{
  "num_attention_heads": 2,
  "norm_place": "pre",
  "rope_fraction": 1.0,
  "tie_word_embeddings": true,
  "parallel_block": false,
  "init": "normal",
  "init_std_down": 0.015,
  "lr_mult_down": 2.0,
  "decay_fraction": 0.632,
  "max_steps": 7935
}
Each number is 128 + 32 x the weight over its row's rms, rounded and kept within 0 to 255. Layers, rows and columns count from 0. Numbers have three digits each. The size before them is the row's rms in percent of the matrix's.

# v: layer 7 attention value, 32x64, rms 0.189, rows 3-31, columns 0-63
# o: layer 7 attention output (transposed), 64x64, rms 0.304, rows 3-31,35-63, columns 0-63
# gate: layer 7 MLP gate, 192x64, rms 0.183, rows 0-37, columns 0-63
# up: layer 7 MLP up, 192x64, rms 0.19, rows 0-37, columns 0-63
# down: layer 7 MLP down (transposed), 192x64, rms 0.186, rows 0-36, columns 0-63
v3 102:116129075130096153112082194139086117121138184130105085113153094175071119106114114094130115109117067176173110090146123172039123106111113140153124105116159109151185144069136103151177130153100127
o3 124:168195127131141088144129180102127116100140132105111130101134142146102141093127095144128102150163143125081143100067144196095140060146104131172090110145112079110138086162114078075171098087062172
o35 082:143126183084107161173119077153129157114110119104186185145069129137192097073185144134091103133098152113142166178091108108166126174135159133106158127099103162157104154097127111131118129150146047
v4 103:183125137157122140131174172144146130118142199154146160186094134103163122086125126092116115068184150139090127192141118099095161141137092132124085130117093169162137091160121170049128148121196136
o4 105:087134154112127091166143158148110144176050133164137149134153130168159115151083081069097157125113116143141103172168125093075120167128098150137130141163106112184106090030090143123112151100171101
o36 073:069099104124133116094114113134140176065123095026146138098160075125084148138159126172180112140088124137107128096105096156196151118098168131145083121090128115107125133133112133138174145133087057
v5 087:096126145141130120095086094112099138139074077119103121103128186146063101104121133140109095205098083114110098108137165142167132120112084128144118124209139086094153145073132143057164180168119123
o5 104:140082070132102090106116110152108115106126136088120097114095124128038060133130108154169117172136181151144113121082127162133176114112153082128115103071141108103109140225091155092153098125114101
o37 077:106127119130150176154146119094175138135131134158161138147191142120161189123100115079155165100114151095147098179153080110164167113105127095131202135138118207144165068104113050143143113100106124
v6 103:152100118125157146200158141132142092170163163131170104131126118122152161155137133040182080092152157110128157142140081172200153054157063139164130090138094151157145127114155114114132110119129102
o6 108:134141109137139105124160112147133133170101085177098155167160119112159244088092087076084140119143141133150163125080126122120054115134154176127126175172108138126145091074094107102169147142145114
o38 085:129138089096096148161101041148100132134120146121146125139102118187080095103152108198125118164109107151126083167130154150089124196155130125109218114067139085110127125109135067116168124114121154
v7 106:149178146069112116130123128160115167111033109121169119153091155097120090157188162121120078134099147150123117173101087129072121143175097116107124115152114113155186172135113173208135145108113142
o7 122:099168139145145127149213163069162152127151090122159134136119126083133080187148149161139124056109092116139112136116132162161110083144117177101202088138151102110166131106076136165143079114158160
o39 075:125106050140123134149111118109137124134157165133100112091164068123140173041148118133174167136096124104048120090137125118084122129110165151149109159145079165138151071105171087068134114114082123
v8 101:125213132161134117119102126123167132151115141132111059173114150108158129125139163079111205157112083144056065181117163094100107143150117133112140114140151089077131102099129149087097153111188123
o8 123:100111144133115090160135132127092187114142103135152078089128094099094031176168139154128118106119122129129080161102124136092169167156119096141122106138095079142106158069119087101049156133161080
o40 090:163084155165080170182094106189093077101079141146133154096152116169053155094092096113117105148141177128149118150166119151166129103141129112097196125121128138105144146164093074131183124096100135
v9 093:115088101124115135208175142100090083172155098103085068053131159108143126117137131125123113105141157111092137119167108148157094145134188162177147117162090115088133087128135163059090161154166123
o9 112:121109112111061090089158110159142089124154131165074092147151160106163171046108161073117135142128151065150155134160110096147081139133172117105097131137047120121114180141136102117081144174125117
o41 073:144115186118169136123090131104150204075095155148164164138168093106145110158099089092112106121120096119125110149093163143133211131117109066126121108155172157178178089158127131136152105095067164
v10 108:126086067091110146120148129112171140092172083152121113134124107155065121107190089123140166107154127120181100164133147165105126121119052122150136171140115081168089135153147154191075112069088116
o10 128:220127160104154136138096175124152138131125157154117155120078101119134193108132088153128172121163107130107144145217155120134098086138107120183153142164196200126105132099106096113118097108100159
o42 081:118145163182142119122129140128121107183085100107148101162191181125156188136064157099158096127118137136129111094129092114172153104111186149072159107167100135098149113190126113173165099198118152
v11 111:158128185145065122077126127133109161106093091148091134176164136134116105101150109150115090089175071133053054103159134171082160157115161130168162127102114127117124146112161149116173115193109106
o11 132:136088140108083104154156168150094066124091089083128136100088092159121051079145095134132143152143148137136126135180132135126137085159109122161102111139092078133082144124163175114148084031160144
o43 069:147132060155210117206143107142129132155136144167115104133122121065119189166132124120127132108128115117158197160064131091111114114138108162101097136158169136110185103105076110097084172128137157
v12 119:166136147122136151192115140170111090133153121104139072164140103088119116110124131141078099167117154095104123171131095116091111059170164196073151121118201131126161189111097150167150179162131116
o12 141:127137139132143101152197154095138140109169096074124079142159086061107117115088121106102132075106105069142108110085163126109133010136112171080159117106098122134146138128138099130120147154170103
o44 077:128111108152176111043135168110157139140112129187117114120114172146121108197142135075147129140177130147184161117147136111167138183112132071169078161169110132094144083105062181118103097125140130
v13 097:119185150108092154127109133156171094129128109111146127137133110104078125125134049112145101148141133089072126183132088075118086158175106100081091120105142128081078101190143144109104050122100081
o13 117:104084156160108196153073108138179167115129104141139151090122065130099100099158127126146178143090105134136099167075161066137086105160144119132194116163125149155088112097158189125143134159116075
o45 071:103180127109142127147141188103097109122159152060111122153167139139171174126095178174088085102143110154202121122109171178122109102107108174127110112118117103132185118083116053124105162129144180
v14 097:111146129091168119135108112115196156174139087067099208173143143110134125076160137136109157113122140107141106122105147090134161141153123144129090129097180055151153123122143074153098135095050185
o14 122:131166128106124164137146162093198152127148192034135155146108133139121140174128136148109138103154111131126127154171143130149150099082103114113167141109205120157148144108227097135078103164154102
o46 072:168101148135092152111099062130073093122122103222099122111120106126124117104125141115129126133134147133132128158115135150071041129149113068151220143096074125122082139118139121081145115107120181
v15 093:139163112056125150101093114161131151136105088117149172165119152103065134195144064144133169066121106055121110145142120149128063093100112142127127137112113151130070154164142156137181084155164140
o15 110:106090138163153208117096114146122156140158076102116165132076068101134107122118087166168193145099113116126111114150125140161139064145120174104154096151177188111122135149100214149151108110141133
o47 070:108130151127172097131115135155115180060146203135142098134116111142167123077125167107116085181083138160121156114093149110124134175127140105201092098085113138174143086166179108096148180119076145
v16 115:134122100080143163162126101043101126119135159172112135086129113123136195157152130077078123152085112086152113140156137111135194131050067174113103161166119102087096126166110151144124109144087138
o16 126:167113119133096128080122092122108119116175136151111121137126105083123172121108133173133111142131137114177129135235119079098122128116140104115156117117155191158091130195036064107161160109100121
o48 082:109137089122113099128096113189096164103109118110112137147097125119098063123155129157145160095162119123052130153109089142097120135167140128180151156112094107126168083026114146056104169080140143
v17 099:155091167148153130136146105117122139168159134133131145212085150139086110069175168140156105112152104090173118134185135123134160158168129172149098102163082146088103144109096159157193176181160101
o17 116:099116082137131070130162166130076157087084141082109143141096090126092116090099060068137121128126112147187143126128115090139130121127136163114113139100146095114052073090125120121175133082157052
o49 066:079166150124078122101087131119162133131107111136154124115178129141141123188076200090108119114117135187075111128118116146126061123143145070138176123167113088145119117178129171141098056117066148
v18 088:071108118089106145151120158109152125178167126131131146206165096173130161102098077162140157096150172100105127103156097180124138122134167205112118176118149093151080089166131182124147095110085148
o18 112:121123178118169133127127167145128151124138163110105133161079079103133212071072101138118165139108124131144124126213128113139105074124162157139059161123122102113094121132208175129122172165112132
o50 090:184115130138123102079151108113129114082121112163133113080109139123104054175151151058130132166155141128167123130087154129140098116132094065152139102147144180126173176085034140129104157111154083
v19 100:153174146119086134100106095154172137081156082105175103096184114120148123150149098104162088108080101102114113115148157134168065134128167146141090127135145119167042109212117144085091101143157139
o19 123:059096111114107197128068106167115173122146128124152133130107079119176091116117132182141133181111132123124059104143155148157116171180095114136090081160123178121094097166182139130132135178121175
o51 070:155118119116119167126168123116150099158122086132081128106099121148105112063153129139135132096145136109126155160121081085084108137089130095148168198108077089118197129051103096128131098067068077
v20 093:091060135168108081126114108132104147116084102039101071090099140104091142138067125130168127082158133099176139066140160160122084146160148149063140118153154149155162139149136097097148117159107128
o20 106:089100105140113142140103161146145139133143157110056134169121167158119156110127132093138069157125155092146118113075090138171136147121156117112075160155140045078181116185208171131147083142118126
o52 083:204157092140168100156153162126147130097115095182186122225113182130111131112128119092105144150137096165127157138127176068154187088108130119167136164174133180140142140142104114132096132121172112
v21 092:106141118076131147125142117045170078156159096134118096172128147167065132071203144095135113121167143139123106140153181132115163080102094158154134113124096125079155172135090175157163120166106104
o21 109:160157089139087061147152140125100142143140116097096140094070090118065167085128103101139102117139136141173090140149142097141071093150133128129182132148146122100072145130071071095130089078130055
o53 078:129061166120182159131141168183112133096098098112109119117162108112137082132102084170126145143132138083140167126092142150146113164128130081085077125128165117183111120134214097140103101162168206
v22 103:112121094099194069110133065089181182129150077108123141144132079119106083099163179076155203094120136125125138098111122119126154179156120134120103127187191126163153154116105126113101131132086111
o22 119:100146106117154106115135143107167201091152186095111164134076122150070172171135135089130100117141102144072133143134092133145119177083124071144121130130218141142123078098136071114124086156134085
o54 085:114129133148156135133142171166102079117105176115128148103177142111140137162092107182107108139103090096131148136182128133100148116128129193144015124126094139106169074148100184062134178102126114
v23 096:126095148141156150170179126058063171133127103143115185189083184137096101109114118113103122136071146058158112159126134079144166083097135114134132146133117125101120067173104094158126109169161116
o23 118:156088104122088151094152062117104118086086143103156126164141131134114106155100089097094162166121117166177142142190119081117141125138139130098155143064172175164122108154037104180147138125155081
o55 086:169199154128128111157119168146164112180131154133155039077112128155149132099158140152113110131131123117087154110111192164090141124171111102090110128156128149152165208115187122089108177145148167
v24 100:153119179148093064129142129065125093154108102099059138132155117113168095097154173148123201128111114154073121081089155088161154135076116109135165168143111075083106143137110116124126161119194124
o24 114:087094124131082130129139101115107104154116148080105103103116152105110083172156149138100060112140130128145133148197146138105162153112119118102081097085182121165071214169167102173073117108167109
o56 072:132120095080175180094084128149128153145163135153196168125081124157183167175102079154178173166090122149148164128085104148160113138128153149115120097083118166145138097114168095155176094180124118
v25 108:123079162133121111134162158142082128123101093116191162148140212113118109107083140183117119135123089047133166117129104100120119177115154107111149057153108162142150078089174082109162096124089117
o25 139:134105118119090134142165112124191078036080096106140149139184185179157124093128119078137138163094109165121185123108128116146160140167110107104161146095154128159154134144138183158153071124118077
o57 074:104144094150117159111035114140106146187138176108099084109116072119122165152139129137132125110139201147178089139159099203155093101109160126150090167116113085126105131107081111155150167113153176
v26 112:169105136098175145126128154161074158093184145124162142133142221125161104177137163101122060150094145123178133127170147136117068104080120140126131094142107083158110187120142121132149084171096101
o26 130:149104093127142121115176111128073127073149131108148134175150135152171137107133108155142114159131086131126125070035131125103106138162097171105144088125132162116165065181044123148174078131131168
o58 076:114128230190145136083131175149118066161104128175136138112159114099113163162072090153170197114135141150118142128150136143160169088107096109110114116096122127097155147148175130124088150124134198
v27 076:190157127087090157127086136140081122084116069140095093144208122179102127138134112103124125082132085158143106134127164125114150196130126111152169153117158118145134114106158169100221128126064134
o27 094:178119155118111160179094169137106114116136118126099128084079125139139064061147099165161118184187109100135113144167154172134140095168146102140121121208130110115108139171110126146102048091118166
o59 088:027106096073104112083111089164151141188130178116115132119173091105094142189086169134127177121099132100099133125118105145133105127127116155129100133044144138086115137148112145072134177114156122
v28 088:113131123118136123072114104122158092196111160125125136098098126101086134127105132180123145179129121118074112116099114091179145140149136123223155097176100140100094141087152170174188128142045132
o28 098:157132141166138123107142123116160089155166080160133118127098115125042109131161158100177124147087150164127213112074133121151130091101139095150161118110139125122074191181163186133157155137098075
o60 086:153120160143117112127160123135079147075119135107117201106171163076162143146136155128120115075125130165122134149194132168082111138108145174074133124075111092146187117132075123084124117101141221
v29 104:075133112135156133124132097101110090124111165089110078113132149172147180189145113162147097114165130114052122141186135094204181150159103106128112091188091168078171104158127123150141146095116132
o29 111:103163097158086110145071117157135149174119139215141134096151124130078145126153167096187115118102126124129141138100094112161159182082199115152152123191145150103114137128052163130148127092097091
o61 077:151121128132173105053136139157147126124149109211120161100121116102097075093100138102140184158128130106197152124074113095094057080128115114152082129049126105136127104091105129092109100152145123
v30 104:172097098090087137131132115094113114083078144099060114140065105134173153155181119133173089092117122154070171167091170128116133115146145113136183127158099148098154196190099134138127158158105133
o30 126:129144081112034113152129151122125134226151101159080130139089160059137102141146163097152114076124118064158142119161109129152113125125136166137161091151132129098149145176082128184132090116156148
o62 075:107162161139154115156112133130140125143164152076139148152172117156139181064112108150079110166148136192194095098123101166127095123135109145134134151103121084150072127046198113124176162099138088
v31 106:160093158155151106178092073172108164145106150131127136153092105157172094123155181149164099071085146153124121143192149158102116134078133105088092178083097115192129171170149133086129143134163158
o31 139:084104104134184148115124119109085182154101182102106107159108146131171086155076088118093123116164137090150107136213120129129122154114128176109068104115119078108139082142151162161164099105179183
o63 078:145150105094081127136172153133095121075120118158150163105161136118091151092145121133075137144160140130105112177066072163135115154161143131107244096152174152115138113078079085126137153144093147
gate0 101:116162143117128102142189079153118103146117122036089121110117137150098119138182152098100120138136133112100131133147135139098136168204148165184154099097158155107153133101089188105172212157098112
up0 092:136128157157126112184140097120117190079135123204159135056151099152154085115164109136102160126132161087159185130103084164120146147082136157136103167090163184182115134149177138149138104077141136
down0 112:106176140071127122117168087139100138129156100147063118110091144108110091114135153115130058108141078123118140173163116090084094079137108162104072172083163143162166078101157168116134154147067162
gate1 092:156155119082115138112048127120114120149121129143169072108109109164145090178142085118123112145150126119077142135096180112191067083169113166105118146148180128096066179145070173118119095150143134
up1 101:115184144088114136114080098179186097136138107122120123119192108091155143174121044043117127154138162120090122147137090177166116118109102134147130124119118067107111107133130079155156162186157104
down1 113:118126151125079162115127149099144102081113167117151119096199090111134105082123107169129151139105205136116129147190114123179146087130150138164158124121192120115093147113157128171135073197103199
gate2 108:104126087172092158160127129164096174158131071123147141150158064180116150128093086117080089120102136172048141110131088160194115113188166127120099152166185155128126130116148133149160155161146114
up2 108:107148100143091093131152131170082145224116071137147108129140112139098140167036129134075152155109125145085122157155129140104172078151171083128103114153182146186127149168104116096132111144161115
down2 105:126117178187145115173094083082150135123176119129086145107151159175124135106123143153091157139151142141107124127080113143190106163134086106032108164159121126109120170107102111147210070139158128
gate3 092:145214149173071092194101143096171131152130100164127148089083101165078119088141085109171080093105144131155103156084141124152109091128146140137103144173170106123118194152131111176110135150141144
up3 105:108097146151144112103137174146109126156121090126101134097120121080075163122210183109134158124120149105083197118112092121146132104067174095140151106117087123121121152060138155069145077089104075
down3 072:087104137133172145134115122139148143111172121127114094161139103110109090178113170139082165160100098117117149162161101217125122089116140103174139141133148165072187087130147132143103144048099049
gate4 108:047073132174119128093135176086090124101125056113100128103125107154100149152154113145179154055133133142077132123135047072157083120118138101091127123174116155132145157131094131132085108154113132
up4 106:100074135144175088049111164109060070126069132107127090112134138191123159193130113189130162112154182154091135134112099115119102149138139148090105149119087154107137116159132112135074101124095157
down4 121:132110163122118167135174098158071147147106160135112084105131155074126140128112130180114195121157091204155190156050101169116156124108151166131089111125171102119080159116143074111115156149108107
gate5 079:028153170108119180082129110131099125107101105151129129174143106093172099114111092169154139130146130147127093090160116140177091164163074160133065056113149144132120107123129119169133135185165162
up5 081:143195107128128046094167163101163065148105072158139120143159142137041137152133118126159085085183136160091178104135116136147118067120148130134112171169163113123118154124105111105075122135132107
down5 069:131133152152077131115155110139104068123114135109084123118073147183127174091155164117106123150145181149167155144077146122156095158138061112136058107128147157158071181146202107131132076130163130
gate6 076:159184146135179126118116181106136130150153149097112113162104163109125143055059176110121162188100136155117133108142153148132112155109109108121050147152188091106153126178165108103087101074108167
up6 081:092132154133151109135101112094124148129162113133136097146151112069143019113124165142125233144088141143182124119124108081106128148131141140075125124119159096159134140094049145128077142115099092
down6 087:105139099135143180175189097106105062153111122121141153119131155099093141116135126130143148108081113130131099104143166072094103135123082061109095101085164139113150157168163080097138062131213159
gate7 100:110155117115112099124171065044149116102136135136055137098084111171188139083155158095145150080186121167117094146104197117156159197124114164154104112150145151140103148140141135154118124122169137
up7 125:103114126074121098216112149152169161124177125098193110174130190115120130181106042171090101156152126125138129105145079162083150117135184106126127147169095125130153133157101114109136145095101128
down7 077:181102122142134128144068193125137169143149149100148151132104181122173122120087097109152150141171077092138124080146137095150155127167158122133099160195109141159108152134128161164099128160134014
gate8 107:103163144153112118103099179096130114071111126131140113123156150167150139105133099109054130163129084176114187083178078143085172108165126124123140150156100168133126196173082097139105160187163103
up8 107:132143092136066118110106169110177125148193122088102150175137118124116102139084115095125195133129155098108167078143152098127140144166142138169134108205118135139096160124106108122068092157216166
down8 118:099106132135101113113116152086141091136136127141074110202108106141154071188143179158116151115095122109124114150160092112109096095122137127185119175135092184119119144091162065116130047156183172
gate9 070:160126184191146085148145114210121145145128132106128144162147153130150069035093206130167155138144123141114102103140135157103136140152182118157119093096184137185135124171137142110153094108134132
up9 097:118147194183139075137116161183157182166137099120138143191149157118123081076080154122145140087108108142129101109134116119117117160127185154141140137081168118163167135079140088063157167141182138
down9 093:141162151183091171158123111098100114169055120155144126091141111123109132055116172112161125138119149141131075173123152121133095153140094150122163160085152112122167141121106036129145035137151143
gate10 123:118169114127079140111124119118131075153144135059121154126107084117179104093181182143127083119187175141134113150123041107117098139171119157198124127072157101189099122101127094121102132113102124
up10 124:131119117122166060151122150133081172081131125151103127095127174127071100142089072114140158160146107088109136103168118117131171100129192074068144156184113158163138138184091152077124133174103151
down10 069:139120137145190086158095179162108192159180127112116110130088165130104108169131106129122139149134095130128126091123203108129187151081085104105103161119061145127134156139066189109123160146151075
gate11 105:100129120163104163218154125191136095062109124096145206117113145097085142127143171101075118130080144157153136088110130143157158137163138166146188083156133134155117142150098156103164179101107116
up11 103:131147169103127066057150084092159113105129070174174083155133110191164077110147090149185128139150093141131164137150113084160111103137159093084141129081102121092118100098117128180105081121124116
down11 108:113160101169136164073141107133118137130157114122156113127160095126098117146088125128157105070114162107097079152138110107107131072082129169160039094168185127151152060140131134113155205103084146
gate12 087:123105109163107173120105137110101205138151141118116047186141107117090148117164089112148167152100163174135140169120073101117085125125184103104147116128100153069095118139090072099172138165081144
up12 078:139118103153147151167122183123138157161068159113170072167154177119142095153121077143123166175103143186093150180151114175075133109118165110112141154139100074101168117095142158145163135053115140
down12 082:155114116099100123177144052188118105106179125108082164146130069188142129078168149094104106115155101131143137098070150111163089149145107107089111098124137177097067151108150085109140085143152093
gate13 093:133107167121134044145161104197124088128072138146132145091062062163191151160120098140099186133112110151120110095141129146130145176123099154114142087095141119157099167087142121164167081105137152
up13 098:117147186158149210115118144115121144137137161131168143193146172121109105065065111167129117113174109163135144185183129125104119101140168078131137175146119139157164109199145168096132144113172113
down13 092:123131145160138091188094102199129116163125126124164146116124123044127120149115130140158163138135077046133116115219133134121142130114059107063077165139116104125154131110089170115141112122101104
gate14 078:165112179135112119132120144104109112174080158143143151081132123111116100130171099130135185120120133144107135165174165110062149080138088116160066101198113118185076176081177117180107097107140118
up14 087:114103106134123140080101109116144163076169195112118124176172170078138149107111138089135157135072158085146094114086143139134133102140168077129084144174087113124174099131109091156170090185066102
down14 073:188123164122112150107130090078077065144142161142117190082120134131139160124161119172152120089155104141200159164091192101092117147143128124129074082140158113118079193141134129161112108153150161
gate15 114:129165121113109114098120095109112082127137139121084200132115175175142143155132207205141095093127131172138134120073094114130107207141140145143138084133125112189124167159164107141164082127166164
up15 138:098105119149119124142097111149130151119130151143214099122183165085112127150169094079140111198144136087081122125146169195121160108098116066115104142121164149046172107119099154141113145112083096
down15 063:148142131180181182161143149136159180161123092144109094167135156145096116137081086100154139153119086123125152122192125092116193140111151150155076144142103119171188114190092152115163167127122063
gate16 094:080181128129121112157167096113093133175113130084111190117089118116164157111139159118107132077144096153167074112078113152149073134123104202141133087117170133152152149114116095173175084119194165
up16 111:156106091140142125077144185113144163105135141151113081177154108098113115147102081079140207132130129071119189168115192134141147123138119174078130057121144117136166084080148157111160119102162119
down16 066:092111103106185156093090131146103138105111126183137090104120097096123084166090117078100144148146070076086155123155061166105182137134162119112123113127135142141177072169123139100104169144107051
gate17 084:134163114125144137181140123055098103167186106116162109150127166140134100101133137090086181104129164132121085125181137076113112150084110183158148104179130115042095130071079165134141131122116098
up17 087:124127176105149165089109077064134147093138128137127142132112133182101124102169163129101126201177141182164142157106133103125185103163148201149143138138127091071135081167136138096121127205123105
down17 085:158139135202176083121187081164167083106156113160188119098106114098137123112116107098158154098111136167115147140129105143133150177138071137114100127090045120108113143084112080147109053141131138
gate18 096:109169142142094133108081134142161113057146182145123183076133145114176140166112123180117122156121114156152161111130154134091137149087216132172103134174113100123123071121127064179082136091158124
up18 091:081130095160131132130125143101137106163139158119139151103155143093163148156090154136139151171084137111104136083145137138165140184149019113114153126010084133133078126127098157079125134107114137
down18 106:101142122066129091156173085187114119104104223169118094156169121120101098138098157158206192141103129074145122180130174126101106144131123126107137114107139116116111141111115146154199139124088139
gate19 081:132139077141131169130142124077159126061145122059112102107145129124072116097188110108124127121139159151111178125148128170182203102154113097122179122066153114093143136156173126097147065142088099
up19 086:098143111116132160152047088128118172187126100156108104106173103110185124115133083123076166120129151112144135145200154126115176145180133153131168140184051127145163104081095116120150172107111124
down19 072:122171158120085154118153103105113081110154105105094165076125155118155162087159159126116138073150130182161142159092112117182108177163079147134122089091148120129075178118160070178148063142146161
gate20 105:101088145153156141104053121164118133097135113058093149117138103135170120140090149160155085122198127140115097143117181134105152094139159080115162108149115087197134179090116180162123157152117065
up20 121:177146117108154129151178110168162121139095114124126075133161116133076067127087126167116160109120145082168101095134116107140133144151172084153128149111094180057170112170197134084127102121080187
down20 126:093101106130127184107195135188205156136080135139120160112160196119131149111134109150143128160111198081094118125124136148111106156123093145134235107157122151129093108135160131080107101121117141
gate21 108:111142160174097144204100077087088121106165126151116134167102141152095119112186099128097099137110123090185151167112092199134108101088171145079127114139179158123168109099108094130135124052126116
up21 097:193104106131124149116132190130119154162100135127200186112132126079110137149127158101143147118139148168133164112097106084125143084109090146236102134129153116133108156129081146111199107196135126
down21 107:147115129133171138102167115181107137156171089084116155119129129146119140157092120116181130124171097147090101193067122173151189077108173144134108096112107089139141090083080112178118123068122185
gate22 118:122178167119186136166139110170115154104107108081082149094111128149159117107172197105127115115113051104113138184154122117194166058097100106113137116164084191148140145153150128125166132138117094
up22 108:103155113163063121108125084119188121152159154117148122135149141136119124165152099104151228121140105115134156106119153164087140113163086147152136164144157143115091110065166105089052049159133124
down22 116:086154191130138097074133119119124153170150176149149163134109082135105122151097124119125122139099095071167171124142204194124175138110105142142092139149138151098119154155161182075147161065140073
gate23 106:179190157137129077162115128104139134131175073144102155193161129161103099174146141195136098107115150103176108087108167146131160113213119093141074104149093130124139133158092137116176144088109142
up23 097:155142105080134119133156142120129107167111109128162087071111140131137086165176139143199106133152170147089080092103078176078114128103129155201209126151103117079146109197123124143155141117144124
down23 116:140173095138151083136063173119145121066105109130142129073133101081124140130107133111196112130142096112091074139120044131155191148129124181124105120128085070137100114119087134162149187156117153
gate24 113:115146157114088136193141139188117126133124117092137105157091102107141104083100147056043074138138088090095102127057117099128147153090069107089122124135144147084118123195144133154167120145129108
up24 105:156159151106098125120118146165124141154102175181153144130082182150099117113102108162106147159104072076107101194118122111104157135061088137117164173041111156069150147119105140095131147131183135
down24 111:141115131099074114208089134140139131129104203110152143097132130125108096101137150076124170106147167093076099090081149136157078106111060080157138113112096138132172116109107109151178131138203150
gate25 117:163135138099156169089056091096167109105113101088130147161136092136148138112098127161123110078111213108130135147096133088052148088133079138151139133144098177200091110133145145176139154104162106
up25 104:147148154150070117159184184191138162106155113058156156095168128107180175178152104115168151105133091094105190115171175109098152099125157098131093134137135151168126113089133134121116121192128128
down25 107:203179114104124203105117137109144098122138111106146116105153081121138112150069146118103168131125097102105148162113202157039105154139211126127122113175138159127115107136155127147152174105098099
gate26 083:058147149109093139145132080080095112149159128108108143109064126120156079139135144109128116088189135146142095123127089124165089112134128183123090110126128103108061190152191148172153122115197175
up26 088:123133181160127160100107176178119153195101125132099080112125116089149109168126121120121154123050138084178130123175197188157181088147127100127134069108160082117111129152127174154117111145127091
down26 075:104090088086148118148080140108122165094092117135160111154121133116112101103111103131186175170116096121054140202166106149094102117097149096131111173113083113097179070092118140084152153059120138
gate27 172:141163132127106102090183193142118127145118210101191122110097108132169127178144158138150159128121172084117127098075081113137135103123101141157142203132114163179075113148124166092170179132110137
up27 136:165096156128133161184149096132174138179153058121108090084136112151158137162178085098147052147173120124111117020155176119119121151158084080100135159099112132133127114135138113133104143135113126
down27 135:143124108103082143084131148181154150151083143083118134095158142152166074094150140128136174120121180067111108138134127162184182089133170135194098103139138156158109127101078088157102108173162068
gate28 100:129168193150158150143084154165130091134143143108126118111125171153154189169172146114070167113145140093136107131108174159127124189073128112209104143130101065070153160154162144151147104115094117
up28 093:113095099067085139117139104112151116152115121164118132107136129145160128090081169152151055119188110104068142100139065186182132126122108121051085175154171137131131107114156119121094151121181167
down28 093:081131157118162139096153146118164165152099091155109119130129162059131142110135101082146096157113117170119101096133094174160173091151078140093197144124102126138142107080097123091084204055113155
gate29 088:134148158141126101117144094067128117121131115129086123197106079157156106111127066071179149100139079178083137102133079150112118184133146173076122211159152114123152143132113122145088101132183143
up29 086:099126167130145150133128074104165146128187104142120078148096060108158145095168173130191121109174102144118084179111210170081170145120183134114151152132116105129099179170110114108090117134140136
down29 091:186142091098142143103146118182076079168101200155147210081122137154125146095162171121145183108112136135163167152134109154153117159190162116134148080118131069123126130142119146122147133192131151
gate30 081:085150089123073085073149074131079117166117177113140071130140170143087161146150198113119112123148118080089101138155100161134070169116151111054136090120194116136100134124145089115119130139157126
up30 077:145143128119111121126120136115149167142139150146103122146128133092118119136118168114128055094099167128193137164152079105151221228108113135124097143100121109089147173197083064149104109147137122
down30 079:151135116165141118113093105113170197083160102130181087150146124167097102164099156112114107129128113079085149141142172086139163090127193154153135130131104080138143055095148164147094192104070120
gate31 094:159157125148152109117057126154119137157084145151153127129092132163159099165113175085112109156103101185156166073136111101095116124165150179208096091065092138081124127148153124105071111166148155
up31 101:051150163100143092106154173143113158124174162176105147102124131097127152146095096141214150112116121109098100108108202132125150186122105108053090119072094106093094119121116167134166146115119136
down31 107:110091100099072124144164131208141111155133121105103174124073130129138121125175116133127152142113098054171070133176082141111156136101096155088120172157129131090185092093107113158065160154133092
gate32 101:084153128169112130205109189155113151088090119134075145121129093129119179071133181149112151116112097153125121168072097068149140105161112183070137111108124144134105129168206148161111121110118111
up32 111:101150131141101125175071152173064161105091175176086132159144141130149170160124173137118129105137098110111117183107113096095146178154117142091120093069186157105131104159106065167112147093072141
down32 109:115177157138170112146137169129115096091102152132101111069158082141136135105143152168168174119143130131145112169042069116162177147107152182131097099128096102129095162120106122215145093169148153
gate33 077:120120200180140161090131109159098145089133085142136101165111108115065150095189148101115125084146121109076076173143170138108180096091196095148097119111128090097163116124120138127116125107181178
up33 078:139176092090102079090139132092163176145093165124052112145094145125122030148134140156129137157156123135067093119169099136088117149152068124128126138132130145139083170164126171108148168171167115
down33 098:140138135181163139093186134141147150179074128135119118159167124094092119144124099169206151132061187157185055121183094141138159124098148116151127118150159121090151132157161122093076128142101129
gate34 082:151174145140111084106168108089141116125120086122146141066178116101121127169148146148151166090156143115085143055068157162117133083134092116094130079135090175151067122140062062126117144147161142
up34 098:093160071110128140097113119129184140169058144100085134081109150169162126148061099096140142104182143108103146110135162128166154161130152104093118116170146124142047087138188153141165115097178139
down34 073:113141147130115144081161120109089101157138137147142174092112157106177201102160137133147073071146117167146130121105145104127112182106107109176070100113186101125093188129118096172150062122147189
gate35 106:086121145070112139170156098133135108167128166146142085131119177124149108090146156083175140098077078171169074099128130151166107110123129048169115083159187194133123165140129154146140156098141109
up35 105:159111092165113160084090077132149119116081043108078171071112078115119108141169156159157106113145131140092218132097130093109154174099098159162143154109109116171097107111104128113140128149169142
down35 120:154137110153138114056069178083141104139177092105125188157150085147134122164112119134126129141119247109117128111167111107147168126126152165136190156127074119118160118104125155110115109170140174
gate36 137:141131147131078116160097083087098140236149152087123133128131123178149110129133136120117086095096066097128149159093163133116112132094117123162165110202142125189143089180133138103181151100088114
up36 123:193159096156159103147142105157140120093135150138127083055159157103132112085163119141147068100130136142111092105160148127159169145140141113018074129116108164088138178088147157135131082103146151
down36 139:118110138170160134143118124151092132159120118112126069182163182184104149124147150097104168116156080080139131157119132076125052116107070080170180092128136115171128121195156160091119165125100152
gate37 084:090157168179123127130144114146107062120100079180140164147164117153134145106164152108136124124116082146130159103069140094122085151138092202067110098068102137141117142145161154173214110120146141
up37 102:135097086101108163110200110126134086106085104134158112176149164112172098096098115096171190156081161154136144129097105130172173089161131145178143107136099124109195109136083212142113150126137121